From a checkpoint of a small transformer trained on Wikipedia.
Architecture: rotary positions, no biases in attention or MLP, normalized queries and keys, local attention windows, gated attention.
Each number is 128 + 32 x the weight over its row's rms, rounded and kept within 0 to 255. Layers, rows and columns count from 0. Numbers have three digits each. The size before them is the row's rms in percent of the matrix's.

# q: layer 8 attention query, 256x256, rms 0.0406, rows 0-22,32-54,64-85,96-117,128-149,160-181,192-213,224-245, columns 0-63
# k: layer 8 attention key, 32x256, rms 0.0357, rows 0-21, columns 0-63
q0 105:095113196139165112135139142108184160139171107088137123113185116072163105145116130117100069134096122108203106160069173101098110089165058164183089135110089114104119097130097109163071117152143106
q32 085:133157098148162117090108086141159168147154081163152132129134143107143136127152087200143171085152195119119099110157127053182108114220114143091123181099110108083118167132170091167139138102153085
q64 071:150144092189127171097120097098149129137161089150125113148182178149162115121145172173110174090073169141188138099126156116146088173073134156134125117079091130068138105135111110125124159085105048
q96 085:070145216141144139130128112159162164094101133140139203106142161171169140179120145097140127099150133153172176135108143078097164180177107191063057169136173083071206118108165116174123107133124079
q128 086:053196102171128162099140103135103132145146163150149120162117173124131167132136097147144122088130171125097098148168102162153104124175112093107188081133116110163173153139102160150110162124104072
q160 090:096107182119094121148131093109135106125079098151074134186131158119168168127146152068141151122177093081122114108133156179116118113175151175107171131101155112116213159147130081217151138120140166
q192 063:086142119097109176081144136072105109117083116147161139038106128105165143137122145138129145095107204201145115105100146111152130163150102148084143103079122110183113114104137122151114120120141082
q224 098:115143117115103094084178102186115129107160104102203082145118158074143158153153080091130147146130137148139171138150150155149114192159126099154209117113097111101160092182131211165105167152075078
k0 069:187116112132098103139132117160153109148143128166158162092121170167151125213071130132103142140187101135156087164128153153119095142134169122130138108115125077144084168127188153179115098131166195
q1 114:138160110156149142129120166051056131055106108174072142127127157186112133112112167160158115145128114164120104138101147123121172111089191149085153129105148132175155136137190129077100138137134110
q33 110:119098067169159140108147163075118094148098130123128163152144113119113087082118149146128105174097107188120126133112168189134159146110141154167160142150045089160119125126132107126075097104094132
q65 076:085199122096173085168134094129089099120156089135091137156092101129096104128130097060133086189163120106079108121082137187069157087102092102127127078068133116132127122068064096176144096135174186
q97 081:150110090127176160111176149139126128150177103101088122126112111115145165064069123144129112175162131048118146141114161126150127079057091176140161085132084137165146155126081100048065137185086109
q129 101:162104039124196097124126130085120150112137118128122160101084093122132140124127101107108096155113100153168104107101176164141173139119158178126110139133070172130129104126164131055110115159155111
q161 079:095166114136152131085132103130092122156172099082106107110109118140093105151104100141103094144126090095102138103091175106118129113087122120143097144194123118191107151111131124120118188193166104
q193 069:138185126091106149142144146090106129134174142121103093124178139092141131047127136128098121081101167123142104149184194132122100159113058064186098096112128219110187154115141147171121168161095091
q225 123:129147088099190084063077089073113091096082118141100147164125069133075076106170094131121126153121123113173106125144167142129145158118185198153113112126052131125114143126116043135112132092126106
k1 083:135126128149093152120075158086137102125107143121087120095144055110105098139172082106153143139146146099121115129175124102094158122126147125153148153139096146110150145119112086119110149174083137
q2 123:115152115088112113192162152133142118100101145128127071159149084070150063114143179098106147157171088154177139101122115136136160120115131112134098115153149158050111115146106159145077104134152161
q34 107:130109151092087143200121118168142138084158125140092102159093110086128124213177126095139153090109185086121129123123119075110162074151140100098077136154234124093121143156129115170106104167147138
q66 085:158107115083066186102127187188156068125129156136138116083145102077096170089181110105120086089108130093093164167133089116122115107057130189150128160092226161116150227143109155169098142106107144
q98 092:087114179115103119131146141210125097065129137109156146140167128135132156189169142111124211178063126178192139117131099130082119216144147106117052134126132182072112101078132118216144138116127171
q130 139:082110135147113165159122218152168097113104142107152077139167131081122122140157183113154181072116156169103151151121140134082138116087120139120112175141221084138123172122118117199142089154117122
q162 112:138127092118095120126107157064108132138149170142110213107148131134123088123113162154138194133036156196134083147102125160128109150152079136143114168053149095106102141178135106126116091160129174
q194 076:198086103126111129145106152137106078113138127177096104085165107109058151144153137081122159151172154150151120147176115116152131132111109106153123139180166143079147200129135138119124105154142109
q226 099:120132126083129164171095098170107170086183123195116098128153129074135161181117129077121150057155130189140107082136122198110128104096121124126125149142162067072116104136111187111091100143111103
k2 087:153094095134144112086202127166100167172135160133156133136198164120191118116065151168103129161123059144102122096126125144147080124126113151116166102128183119132115133140090155205170103124128148
q3 110:098149173127153151149132070189178137114164140160126131135117014144130122133126116143137089185173053190162149098187140145093178149106164100159139094131084154110175128123170150123135115155141093
q35 097:112081188079101114213133052107114135125155158187100153164090120110120133129149098124176134150107136137140100178191103121100163126109114140095118100132148200119133166118081146122092134145139132
q67 111:113130131100163143126161102196169100177129165115100158138130140118139166109125139082183109167181137129118104096149096118144118158103106137160164045135168137151147162117152087183132124153159104
q99 089:108151127146067091181140049172119117108153133130091130156138099084181106158139078160158175178160186162164167081136109090151148173123127165109089138172114197127140149157170133185165129086143141
q131 089:137176096084108101198124037132110133152178149124087155141109129146103159135146151165158088150177109128153145115180143108123120125133108177120145107164084124091175127141121085108138124172119147
q163 104:139144099118020083166111116180121100144137124169139183128163147093138117123092118148152200157076124174145142140180073122102156118148134123083101141092080124101081137156086131129171115162114165
q195 110:108097098121119169178161130149154151168130206119117134187123127086164119142101151110145134137141150180165089107176156126104141150135108073121155135156184119084170193133150155137160096194141113
q227 100:108105117118109153151127110097121173159186163151123121156090076103109179160139182108167143096101097169124106120165142166064098113142104114131133108071131092092141113098126161111102138215134163
k3 086:078072106159118131101222118147089100165102146150133120140139172109150081149106190084077115138115086195099138136151147076119133106117130120093162089155154100074129104143128211165165140109118145
q4 106:156188115091126109114147125115143105107118086137112145116141074139186157180090137171104158135127098227123108122147155151124199113120108147092168071078129110071193120125187206103106150121136076
q36 094:130126133117155144210131039142109131103094175160089224125128129107102136128174171106157095149124101110096148122192123114110101156110133128113119116108111128163166136131130136123124130126151077
q68 108:087091134088119160167139070133165126125112110092110151159129132095119122104107128103183115146086121179116087111090081098129198136128102168115118095178156091099126211140117152174123090196121141
q100 090:157123137089117085141117039142202132186124161157137205094175150079132126142106108146133083122136120129151098058172119092150094123162146112125115117136042144224127159159131150182085131072113124
q132 097:076142114145133175195101061143140130151124096130081121122145118100123137142104137114169135124164152172113102108171130064122111107117129100133162140164144124131119193123099181150096164108136126
q164 087:148143128116008089119135081216108132097112121164136130087152127047111137100146126170151102139136109171118091144179128117100169213119139123156114126162070140191178185164146160070153127116123113
q196 121:125160110076134127142163101115147172138164193091093167142155121087177174126105156114206119151117096161147119128152117123125133145110146120150119133159180132100126176155127152134184104144125154
q228 093:102125138125156154172128065130080138150189152164049153133099142122149174172157131088122140174193108163132158103183105150093117147086126094091151099131141089120135123177158177065048093161128135
k4 102:098100080133138127076159156125149148153151152082142108130129130123137110201087148089113151139156132227104100163150134166132151123128096151120198091189160112105106144084089173144131132143103116
q5 101:061160131122168162189084138115139143142147123140205079116160150075089111054114163119100107063106167127118110167087169113114099105085181118161134150137113149069090103118147111154162141161114091
q37 088:091120197144145063067098159123089126038107143096151068180055117132107151126097089082127117188178139121170135118099156184094130170109137146143172144038116117078125083145140108124095145097119120
q69 088:068132115112105133105136139211103136141125137105128097155105108113116150151120159108153105156121123086137122063129146127111122166129120160163124070127147130092145144168164112113158139172106157
q101 095:110166096109138118115119194080097085140127095124160050104121120144107155134149141127099132130070157100154074130081114062128135113121132146151101182223128126130114087180079126139146116137135138
q133 071:121135130101167122138150172161164120146139122128169055182173116075107106120085079124135100153137147149145084126137145218126194146085114126158162136124080085112130201164141174150209167122120156
q165 085:146120139162165042195155085095118173095117106112162084139134098134110133142110102057153084168108137141083182141168140192123137153158105130081101115149156104068100067147088106162194121135117151
q197 101:136154142165079120122203130206109141090159130091171100139132130088143103103145135123157092112126154189109121114159121142098201194179076113094173108112119147108124167164126092109174112160151123
q229 094:137151184135135033090125150137051094126038141103146107137165105140085056107150076172163129183104189108142173170118139132094129130097131134157092140124136172128127141128112132143142082074097101
k5 095:123165178113192013178053152099099106102117148074162098142089108097086084135112093118142101140131186103160183123139083144120184142125114151162078168129152147105104128117126134137102153136113099
q6 101:145158155081101169132122123144114118181104116121122132156139101094134178169127113150078096117170059113112056173060108083138173114080121165123094136137127161106147093098130178153087186110137167
q38 082:153109151112070141110072163193187128102108124161170079114123128101133133111133185088156103125087187176114098174142086083164170077100130107088111105105127118195076133134067116137176191132128139
q70 094:165130110106132203044118150125106126112109143154147090207050116130090069142127100115151114095110074152154101065112127120116109130162076096111118097112131101111099183178147134106145163116120160
q102 107:138121177113066139154107073149147079182141063135118157138138151134084112084105174132141151111160102123124085121124117029145151102126111148158094086152104122115093128131180103148132158171130107
q134 084:084115115128161144160132126073156123065147087115111144172140128118134126181133111119097146099108125139161104148133171126135163128136154133109138117167110106149145124148177131176112157163151155
q166 114:131104093131113142136177120186102148116117120142139096092097162134114141092070140093126153125183180074102109058090083159164134142140137162115112096129117143147124144175127118190109138166162101
q198 102:085069098094157166071121150179131113124171117133157100156088089078135101128150119102108134169105065184160084130115127115094160099112110165096123115206057126145111156179054144109139165158080115
q230 087:071140130099134122125069152129165153143118091133166143158102119135099101146108136103115107167112109146153125141175103153151136138141162134150164144190188172123144124138060135142080147161162088
k6 101:154115126108139157072135110181089130121144131067100096085138097116179149066094175105175163102175089131126127085130099157135129171115110119129085103115099169161186119099167054201152101170127085
q7 102:059032099129128064163170137116148156163137197161116174173149177175112113136129077088131095121093164135127122128196132197141107096201134171108122159141100091182143108120077088133153100063085182
q39 092:151175103116166093139136142138170139177160078180119138113146114184160099160128150190147178135161165138156142132157106077119119078170183081153139118074121114157111112175111112125139114136127091
q71 111:114125130163159076154173089153080212174118103214177175132156136150171123140124167158180116107086170095099099103122121100091133141135149112113130127128147104164188100154143132067161113121168118
q103 118:109076108134152139217135143122097162142172108169060116155131162183105084099105120130162122157173140120133107131110145091086084118129096097173152134141101134079109141089151111084113117109116121
q135 090:166113111086135133170146092157127122182118124157136198140120142149191129148112121116116175173136129113150162120153090156107111160139163093120122177158166122128116150110128057082178093157098108
q167 131:134121127164144088131153119132073138086132135166118169145125162224198145082124148132160169123120140136065095146166142170119166126114151170149152171160162141125149123124101152097105096092105142
q199 094:107094166130130111120115130188097148140119100201174145134158133163078107176100138129181152133084130093095076044158099150102145136182116111116147119127088066108122084160134124068135176132146116
q231 094:168114063116123055173102151109120141122190109124113154159142132111187080106176113168084155143105121086185168134098102134087128128170132104082128147108119063199206158133088110096139129068111181
k7 107:116129134132134140085163124125110095111151140128130168104151130217120131089108097104143163143129081101112124136146118194177141174132115157129100144123173185138130126122116170128159083100091106
q8 109:094174122095126084131146143061125153068157128115108170087132158174115086141091152147141148120100098167192144114091179161124129147083188106193126108133134094159094150105123080106125125161104079
q40 092:105150126124164141140179151135117189158106094129111150167226160104151123079145101135074143145104136141110046089130141091150123115095124176108105132162072209117125120121165108094122100105101091
q72 079:110162106123151136093088110131081145102098093077086152106147085165155098186097147115099100149141119045102083124088134132143135095116099124116109117070116125167115103153146141096134168133143151
q104 075:145135117126165166093105146111119099126120127134116161204160215131163105090136108205096086124139088159123136131116115096148111127091111053158133092196064118124109087128133072084134122161109138
q136 086:104203108126163139109093108109103163125144101164117131129123132111154131131120099134094198164128131085132082058111173098159085114080127152104165142110101131102186137121137099096122154097140109
q168 083:114186181117123200091158148156105161153117046142149052122089079163121100149135064117142140115179151131126083114171132129110180085173129158127081089142157129190126087118136170092142109120100099
q200 068:126128143086112088096140130145164125125180174076123179166158092101175116091136124117159189156121175125070103197169104126100134144121121141143096149192163120094176096141113154141109095152186164
q232 115:111144082097151160158143116132071125107123088160162158212149134112155073148217110101101090129083160088116080178139136126188110049126166184108102127178099129193140104118098087130175132131149109
k8 077:188137121127161068165118159100141122114101113130126117111111107102052094142110117144068118145119106146145161123169132180087148196129120109117125128119136116184085164085138110131142061121192160
q9 115:125158173133119131100150166196087119072140111146167113123124086163110126087153166079124137122137110180135132126147118101091162111123160110091115118125157106098106126161147134100163088102101142
q41 101:144041186115093074176144200135111138072109149108116178132132108121113123172141098053115137085150118107142119099115156145109123148065131123099091126168178137074086160154135118119125115105113156
q73 083:134096171062120153163129201134122122134146155082137082164091081086073201155175114124177124129148150196106125108102108117110105115124144148128136127135189149134119174105092161136181125077130176
q105 080:142140131100091038170144142168145135067158191124162096135102093089118111199138148106131168131121176164173125147109167135138094127152167150113059135120138166117119168124104146160108120094113171
q137 109:111129129095148112159096198125160087108106165101139082151131094102095109148136176123149147064138154170102139156114126123113155119070119151104080149179214143128115161122087097130129106136131180
q169 099:148101130143099141168123095129122103150121120153101165089131082108152118139086191157160137109069137189145080112104092136159089148134087103130121126098094097126146125157123122178156119143147169
q201 062:166102073162102121136134140115088155094132116112088095129144091079036133156164125123123127123127105140120109093141087192137144089121094125179134139149174162134131173089174152129116153097149127
q233 110:111147125089124161156118199134187127138174134120158165093167171067126134129089174100138162079103132121129130071096146090127191151087173133066105154155162070150118153127161122112075166182118068
k9 069:122110104196156124100183058113181126225116097140103147114176153112190108171064166120115130120143094158105111177080100139124099189155107121137149149087174041084140108163131186131132127129095129
q10 110:151069127173075139108101137146122078160110148077164068108162131079098127120180140057151114123138127105202134178131117105128085112113106081141093162108151105152132105074141123157095090129102182
q42 098:109099138069093157080095181119158167125115099118125085120105177156103131165102068172152127090151129124122136126105063124104073098158130121085145094065145107130111144120133164101131147160144157
q74 097:167163193147132096097142098120090133103119113143176162120122179128166121112091120212067127091107155080148157142132126167152102095110149053137143174093107114136138147124149176071083162107133112
q106 077:121097116063124169119092126114087154094119118116111057138118138155119158083149149098131111110161109100135156110092079113116099145124141090081133145097158076102107104075156125104181128116174129
q138 107:152117149130071139115139100169137138175117104096207132119128137135159153071123108135149129095093152111131166116117135097122042128137108080157131134100122118125107129137120137103146120088104105
q170 081:067137124107141135126113095106150150140145105109127096163079149207163148181050087112121180108122138140124080144063072086086134137148069140100099170164104079125158088150134126155105132157150103
q202 077:152121140124172127124101104084087115119097116146097167136084178170137126191157131136103129127107152128137144093089066134147073122166115164134091110156057110180126038146108166094096170071108143
q234 095:148090107164053215087132114177155103157108171087153070159104113144158153142128137115171184114118096160123124158068106141113091149154078081164124158093179157088070101132117185097162132107103127
k10 085:095142122130138083136145117180136193133140092138142149138068169114137156123165137076109085143164080173164199151132126138147133173093119159184131146090101145155117097140138059070128123166091095
q11 113:158172148119092189110136154102157147093148189076127075140136117097123150117115173082114168116121181154115106150145107125120177116173165090149125167133164117054155167133154156167145146128163075
q43 091:087168112127124178170138123149146160071131094084097112091134132122131104173155142110170177118095149089081109165081125126146149130146158098130049145168180172087124125107173105182128128167116086
q75 107:073105088093079131097141174146211108075163095155128125144161140088117142158132135095070126119125129144138157176152154115091139125078131137096095123153204156097138186106075153197125180191101160
q107 087:088059143116117144176066145051203188122112089086109137127130088111087147179179159105107108155092190121179104114139127147136134104128159157102038120144144121127102110175077150191093154116143136
q139 112:091151112119143187147134181177146142103110132113125069144107092061117102192116140089122172105112200185111160101149131073081129123077089104104152144142229108118126195106117128170122107159120130
q171 084:117117107146187197105113146114142075086144115133116143159059122148096110174081105185072170099100123107162169132069145101123130069123134164118082104138168127114091159154120137133114192129104156
q203 095:137092136139095166072095133099174128072146076157110144101093155099083173128132118101059120095111155188133151178171166114104149104091144138163115159104170175085112137097110158152166142175120178
q235 088:091138131133098174146134147126125142094175118103077154081109129116144114160136102134095149130116198157114142127115113119154094095112137157113097158151169142135092121125186126139092093169068179
k11 100:154151129076155162105172120136083125100132132135121111114141133109165147129108134136135177114111147123149108100113054129148131152126119110092103147118187159149129136166107192196128131070182183
q12 112:118114095079142142135089171150097163065094085116114120157081116101048071061120141111165135146121130180100140158119088092080174113139103115102113127176117193092134178122123123138172143135137125
q44 087:139169097137167113131120199140142099165149165151130086135167130078120141137115147120127095095125100106116129118153095122165144084124113143107120117137168125133094144170116087208141140147115158
q76 115:128094108164081138112096197170181110129118126106116062145108102048096131167176152080104115132100115169119068143138076073122194075146124108143087145142133157105155138110063137188210190137131111
q108 095:184124118120135125151137153167162151163094088121082108103130109070073091125105169085171091155104119106137080071140116136094136115153126098092089089086107167120073130113064137142180170128140119
q140 075:136127092071090169150139194143095071143135106095112077166105072123167123109155203106144157092140135185157135141106132076132136126095121099135089159151156124125092100144118112172089083170116076
q172 104:119148095101074080112121057200162105183090127090124151139165137058116145098119089143136142158073119117121114081099126118118115130129075131126111115179108159130144185120065117118199137106094132
q204 130:102189149077119121152105131168157091086132102057131038088094151044087121141140121105110126143120132203131113089114132047147155154101105118124126116091090141161149155145117123172201126152149137
q236 085:140080133091112191171123139126231135126170100088140159166138202045119112119120167076117113057111134137107110114123119071174111128165150106112135169164107166115118138111171168099112174129152113
k12 074:122090111079081119133151091141143149148126110088138177180064164147084167108161065131104116204160148106114111128136116077147144131074091099161157141162143099134135137175161117113088147137156134
q13 103:124145156161086128119128157177134106147112127136122114106153209108143158105101142131153159115044175010132144223076134113144063112150142133119143158113137150144063130086127099162149133117108183
q45 091:131159090180149180043133194134139147125122109100160074150127104146113133075088147167095131106124165168125111095076144128177137159164109149153088127103105115148122101133145126056140109118124084
q77 107:173171121134136152101110208121148130107131110120161083116133155100128106091055134130130172046125156130121142172118056136155141104084095124100098151138110144171170127172101118130157095125113141
q109 096:171109146142124203111140184153074178085106089168135125133050120181167200081134158151135151118138124087098105170091081143121097078124095110122185106089150154124156092138113100086097106132143113
q141 111:154088169114134096058141173124122134054112098068146131135120131124133128069100106127115174144100138059127130179082068145129142148114137163151100167088115181127118084141119108152123124121128123
q173 121:119103144175141142094167141041141144066142100130099068107040126156120163107137101137061086062138119161152139230064126116149107124123086135153140136136162150092156060118157131157119167091184150
q205 129:110155122114117089077143189150113134095118086095154080072098121128056117108148099133087101133113174161072144145123081161131169122166094148125078133069064188155123102172097136120138115106148149
q237 088:142145111098113095040144183120098099144133151080186122136158102166071157072150093160104111149096122099136120124067148106169113160166143133164103133140091142158113162133090077119145121103157141
k13 107:128134134111069111171160109128137135098135090150139175161147123167181132082130153128169094091123115089144157086156130134125105140101165126112108176121139131109097102098132077092140127170100107
q14 106:065149134137123155132071150112161134149117186154119178128111119164125142134187075068102089116175110159090119041155173140089162157126085112083065060173145162133118123148100127127146063104114157
q46 092:113131133154129083159118125129097100163113123121103167105147116096121105146142212087146156144127147133101174153163127175078130189098191193066121118137143096154058156109105104117094085134149150
q78 103:147150123097173095048141119151100154123142052115148132117121119138144110125095203105123121111103196163112137094117138113151110098092083141132117154163123147157053079144148110181185130134144154
q110 109:121084139161123129108146114098156092144111094167161145081130133092127166114158086150100092100091122169102158094192123153104181184108152160123173098145195089111120145123192141158151086129051122
q142 088:063129131132109112190128195158069198169071100142132150145127122126151136156154233146106101102102098089136104091125163122139114116136103129097127121198173118129090133080165108167136125175118170
q174 107:079154115197129148082121127141131140147078130129136194135169152126111118150147168157115133112070087120120095073098173117165132154134081199028174141128180093175069175111152124140084173113122111
q206 109:139148124185179158129099143139137159090079111094125099107068129149153149141155132123087117122128151167108098131106105126093154131132087155079142129122130120172128109139125104147119173171134139
q238 094:120138177169122095187089069080101097102098162159030179134094142094093145164193167101087133158111161114097182126145044111144124125091113112107095165073140114129106150116136145115131093172102185
k14 112:144122097130075090129166106092107171123129156148141142045103148154116090108171164126143134102049139152143100124129129093107112101088106092154134140124198096158166145174122156162157081087173088
q15 094:115092147103143112108139138202124140173116187128168081139180150183155145150114101163099100132144132065123138132152155181108151169118149090203115070088100110120148133130157130061168110112107153
q47 097:102142130109133120107109175042162141077109112199150109168101154124118101126186153106128160118142116149099171210170083116089156109119100131099140165116137093159171166086116136133153147177173095
q79 097:203028152122188138160151191066092119190135113117135101123148142123151112170118137092121166115116213155153161120093111078158177145153155065094162115155093137094101138148130098100143123145132107
q111 107:108147172168109136197192090132136079156146117163135139154077159183180099137149149086125162157147108116101087121186200082096165108138090112111187143174167115140106128086121078092120156171094119
q143 080:085159172156122096111126099091099094124128148141117117113107167145126093112150095124062155121173144138075127139098144142173195146173125088141093197058175170124145155087171078128102138111114115
q175 118:104171106163123100157130125091106104093132157103115118167091135138106145055120184165081170152097108147142133073148141181120115073097120120102141070109130152140197143075141082171132139123100132
q207 095:090089134173187091121124191094167139114129150098165107163098101156135115108165159120066086092059112219123167156104105189132146161103117164083166139182134142124037079114133159080146142135146173
q239 099:129119111094164014114132163086130131094053110122145099099160146110129103192108172103152124203105119149111114153178103172138127129133113104106138075169104159142098186107089126107123160196111161
k15 107:113134168124124092107160095085139167103141090148161121104113128129149112138064128161112123121129142193120179116107178144172093130121128156123095120121136133113122133144138095145181115170139143
q16 095:136140146138142161152127128110060091071127123129155111115089108135100166166120164143136152132157105115082146138100142148144157131118138093147118095141077134133117145188164134120147101096142118
q48 083:081201120154107076138092080138130154113128121127143176151104122107133180145135147160077165153146137096152153172187134198119101086084106117137126111150139109108120120131138117105084109194112153
q80 101:105120116084101127153149142109071151068163182129126143119059125092080166093152118096135128182137140118154153052071060146165093140102117135143100134138124146147112116118106061140145128131125112
q112 102:135083107106106098141127168135110135144109115136173136142116132091113150123161142100128107135136192134128110152105128154164128150106079117133102102098141180132122118114144095075168106172173104
q144 086:117170226118134160096160107138108148095126093133108135191119110135128118118116131210106141157135150107150130140070092157109070168110103110142098103080102158200109080109086138144108069119139158
q176 134:133162104145169096138185143065174152190157150157168126104106108114142142108121133165087103111045095080125115206148117206151116101089138115104180144087165145090101136128125136100143055199159122
q208 082:148126153142153105140112144154121107115104150085084148134199135173083149114134118150069088130086092170143155153156129143106078069125094127091105139133086078111126161181174103144121115132181133
q240 092:136061166096114166164144137112129154107165110224155086165108130158168117158128179181168098123112199143110098161140101190109139137117164101146132100109102115058136198133150179144145136129110137
k16 103:095117139180108099067099160124110114178183141160136101110179143173114147136159179131118083099118156125149133114140156108104186150151120139069117113126101142127174125044165176081146153113162099
q17 095:133137170147136114130129080111136138136145119060103158115200079166117162108067149109148153061069073148162164121143144185119139102052114098098068145130138076087102130110223101173041100144191100
q49 096:121112153132118118149124071157121120159078123141160120118099101191173155077094183095138080143191190103148134145112103111162067119167157116121094105108111135157105068129116078143099140087113068
q81 098:104153129074128157136153092138116164159137171110133117094106137165119091146106098193155148079133073048094083082085121160201088121119110117103146131103120170114146156109130180093128172136121159
q113 101:077117143171098079118105107108130128165149135190117120184153098173148126119119168100117100176147155075105095127114112162130147142118091115139177097130144149107062119111147094081146092149131097
q145 082:155082137179151161121156061144111144129125161130149120160098126132135108098097110122141119150151079105132064048103141180179056087099118102137167117079119183141106157132127132156074134090138111
q177 126:100140136160134109117107064108150148177116106134141162134174124117146143122117083154152188155065173152217097092150186177098116113126101082100126111126135147131103138124137146184096124187088148
q209 099:134097142142141148108106057171118163085151144147180166117150139229106159096115086165110094138141115159088099081138103141143083143148108154133181101151154100172105120077137115119151159064129130
q241 086:118118172146155126086161048042105161147122145096105145169173067124160077152130114158059102135097185131072106094090124129151087161170138123149125134113134142111170147066120125129167166148111111
k17 110:121126139135143122157145015119075115196105127078161161055139126196088155162159129158163154156123128138136125118140179149157185163087139133136136102103098133143142115116087074159119112082130141
q18 109:167117149114114097149065139187138067146112119175100144139135103127140120104162101120052164164126152099128126170073130064170122107141093092106095146144108162093142143138137148131133160167101102
q50 090:178147108123104156117114153148152106128093112169170088149135051153170126104110109136111102105137163143100163142122048115085143144181107084166125118173132150136163090097095100144084151130107160
q82 089:163111118115100151132176189141182144159130142165118082114164137104123086132183173103170156156175128111166165114140099148137160131147146131127062161164115120121124145153058118102116190114070120
q114 103:147136109130133185142142201125200065136138221151113156119096126092101172093143137187109117135165126156142111095103126081111185152183083115172143091143168156074197110148158100097132133117103099
q146 084:161112138142137085175127082124125136203113095174121115147136172120146044174184126116078095129165123146136110142172124211100110136191160092133112141124136127120084111104077125123152146152160110
q178 123:110137182119157124108126157121155065120075080099150086160104049094155154162143086109076102104122105141126117077130141116161138169158125095113140158104092139132123158133161112107147127117124084
q210 091:146076135065136124182097157161155134136194191117102120087100123109150139180110111107168164166154130128100091176073137133133096070133123168076146161171153121102109146142171137053132106091087100
q242 087:144154126118123155160140144194133148116084100150137119138203118156120103106122087141122126122051205178138099116192125117144097126159105126124105129106053133113123142092081108130180133119151123
k18 097:143177118069125109098117166124162109089142134112128058105122172128114166117089149153137109124203125129120145105058125100201114112070145171156184139116096176144126157188145182109101161083116204
q19 102:121133145114154146070057183148160088141150133082159134090180141161066083168189077090161134103159158128103133121164084127155201177121151180115137137181042117145127124178126147166139101145089126
q51 098:152177093174152103115169097136144150150111164082094077197123163082138055198152130188137154152101118132175087085132135155070096068202177101156142118120202080122176118089106116148123111108129157
q83 092:176147163124125112184142133128160165149088170214126141195130122081138091110142134185158126097147149131130151088165136114123107153125165142119094175105185131110161073150085109128106157094096074
q115 116:171155158078129162161142142100180135131111130070122144125098175099138132127107157120131155112128214117141126075080151130091146132162088056136141089141160133149117100129168109176078117124128077
q147 096:105132136153149144166167125161127146118158118127147117148130143103126169073163180079117104099169083122133116113137130084125143138103117093116124143127143100095161112084125111104090149137121093
q179 109:082160156180127115163119084060170139117132142156134139131193135089122133176109159154124122133137140081140057098178129151084137155057104146145108101138132088127134118117103144175078088110155113
q211 092:137152153098144122164103122160138140150123101158120125130075152063154121152162106133146145188079133101083132072097063147095160136135093128113044101125080131089119097145141095123157155148072092
q243 105:147101131195143156164162111162155153125165163134188104178075184090106135132179093163134143053142116116106134113094095148121170143178155057115119135104110133141176108116120120130139138142121229
k19 103:143072086076121118124082090098114095122116077122169114101106107151147164141142150182141193119118162147111151145115126130134173144104080133187134151173128101120118092117151165179141132113128100
q20 104:157088186159135136109130070115100121096101152120173161136145138141134107168122143157132138094106100081109142098155098118100133151189195092105173085096177089104193076155151170143122171143130177
q52 101:116085114158165148125127089042076166115116157060105086141061150128066105129119107198116152130120120170085161099126097153045117134090114178141114110132172143137074126089146130124098144170107093
q84 105:091071108148209173130113140137132137127130078118095127182105127127143081148102155099129088082107155163162185166150088140122101080157122139143116160139194085085114087112106110212109080140174118
q116 099:065164059135092110133120136124123098089140144083134117152133139078097139128111122150135105090149088132158159083108121129129163111131104093077097057117110156158152149099095120166161137168145095
q148 088:126091094148174120121136079186149113121135104078083115201089113109149167118168177175148065104153099162152090178112121174094138146134141129144071106119080187144070108148051127162138116095136105
q180 114:143104122132161128134138114162101185072044064072152146158147109072125164160146119148137056154096037093081156079123128165148177174110086163155070072134142134108169155143087125127153088101170122
q212 098:132165163128172091214184079158104089140128160117138175150112100106162125106154123106099150108123167076124138066091065132108135136160169107071072164120080126151158107191114122136151080119114119
q244 101:163156130187099156104151089088116080128118172125107134182147144126173142155086109151141081160127108198176148115135165115138109114109119101128101193087106092127102144129100177118129134152093119
k20 117:070125111100153119130081067152102138062103106113121153164152127060116066202129143092165185106069084104130189125162140109133075126130158173129119148152149144089143122100147149090174144185164126
q21 109:097153134139165126120149133128139120130094170110128140135129115125166151096138100127235135118147085156120140148118146141134140162184107134077186127116147173138176124101187171095127096136119105
q53 084:110148111167120173134110132169113106103127129162122194131158155099147073166144137163155111060127145137078103096145118146103207137124128116172109160123073114177111117162104115149098086131152137
q85 103:074129157166186131140156122128157110113158130063157141095121105128059101155150149094152104130086146161123127085106091064155122149167086070155197145145116102136190102149123052178100110071139125
q117 113:154168129120202109123136142111101141136100189144146175166171125111135086127103109163178156147040096131127124091132102139128136135161169126171116157104127119098147214130124151148117111099109156
q149 085:113123076175177170117102114109118113117123122062120118177138216108110144200123171119081132148119146126094163101179141114087139107180122141058109084131138162159099113089109094188086122138143130
q181 116:116168134195153101156117152103126137079110100122124124113160138122155090159090138083115124126079134119136118084191084159131172188123185150162080158088128091091153109096136137086140145051134146
q213 107:124137124171093156137143131130135148116131133121107202116184116126166144178096145108156132101105097083153128146129134095107130106128125085157125140192106123142170100155187133215122122114120155
q245 087:077093120180142138173163134126186106181211179141160152085065090170103173149119119094085158132157129104134134124179111160122106157145077174090109129143151081149129128135112081092064166136077150
k21 099:178064121105142096137155124163126150178122150171163182129140154107164120102135078087086054103114162121127139136100106137108132112127173144161167135121103140123101123137154136083160098095124146
q22 115:110124135157139160161101079172080117112183097110137082125117186142128166084151126131134166095163140071098070168147165094121150126174118146106139094165097153132160137132146085190159129099168119
q54 097:155131088095104187122122170145141149136116098161148100173183157151134098107142167156118143136125096175123136168150154139163117091133112157092086178141099112042145154140127138078124142139123082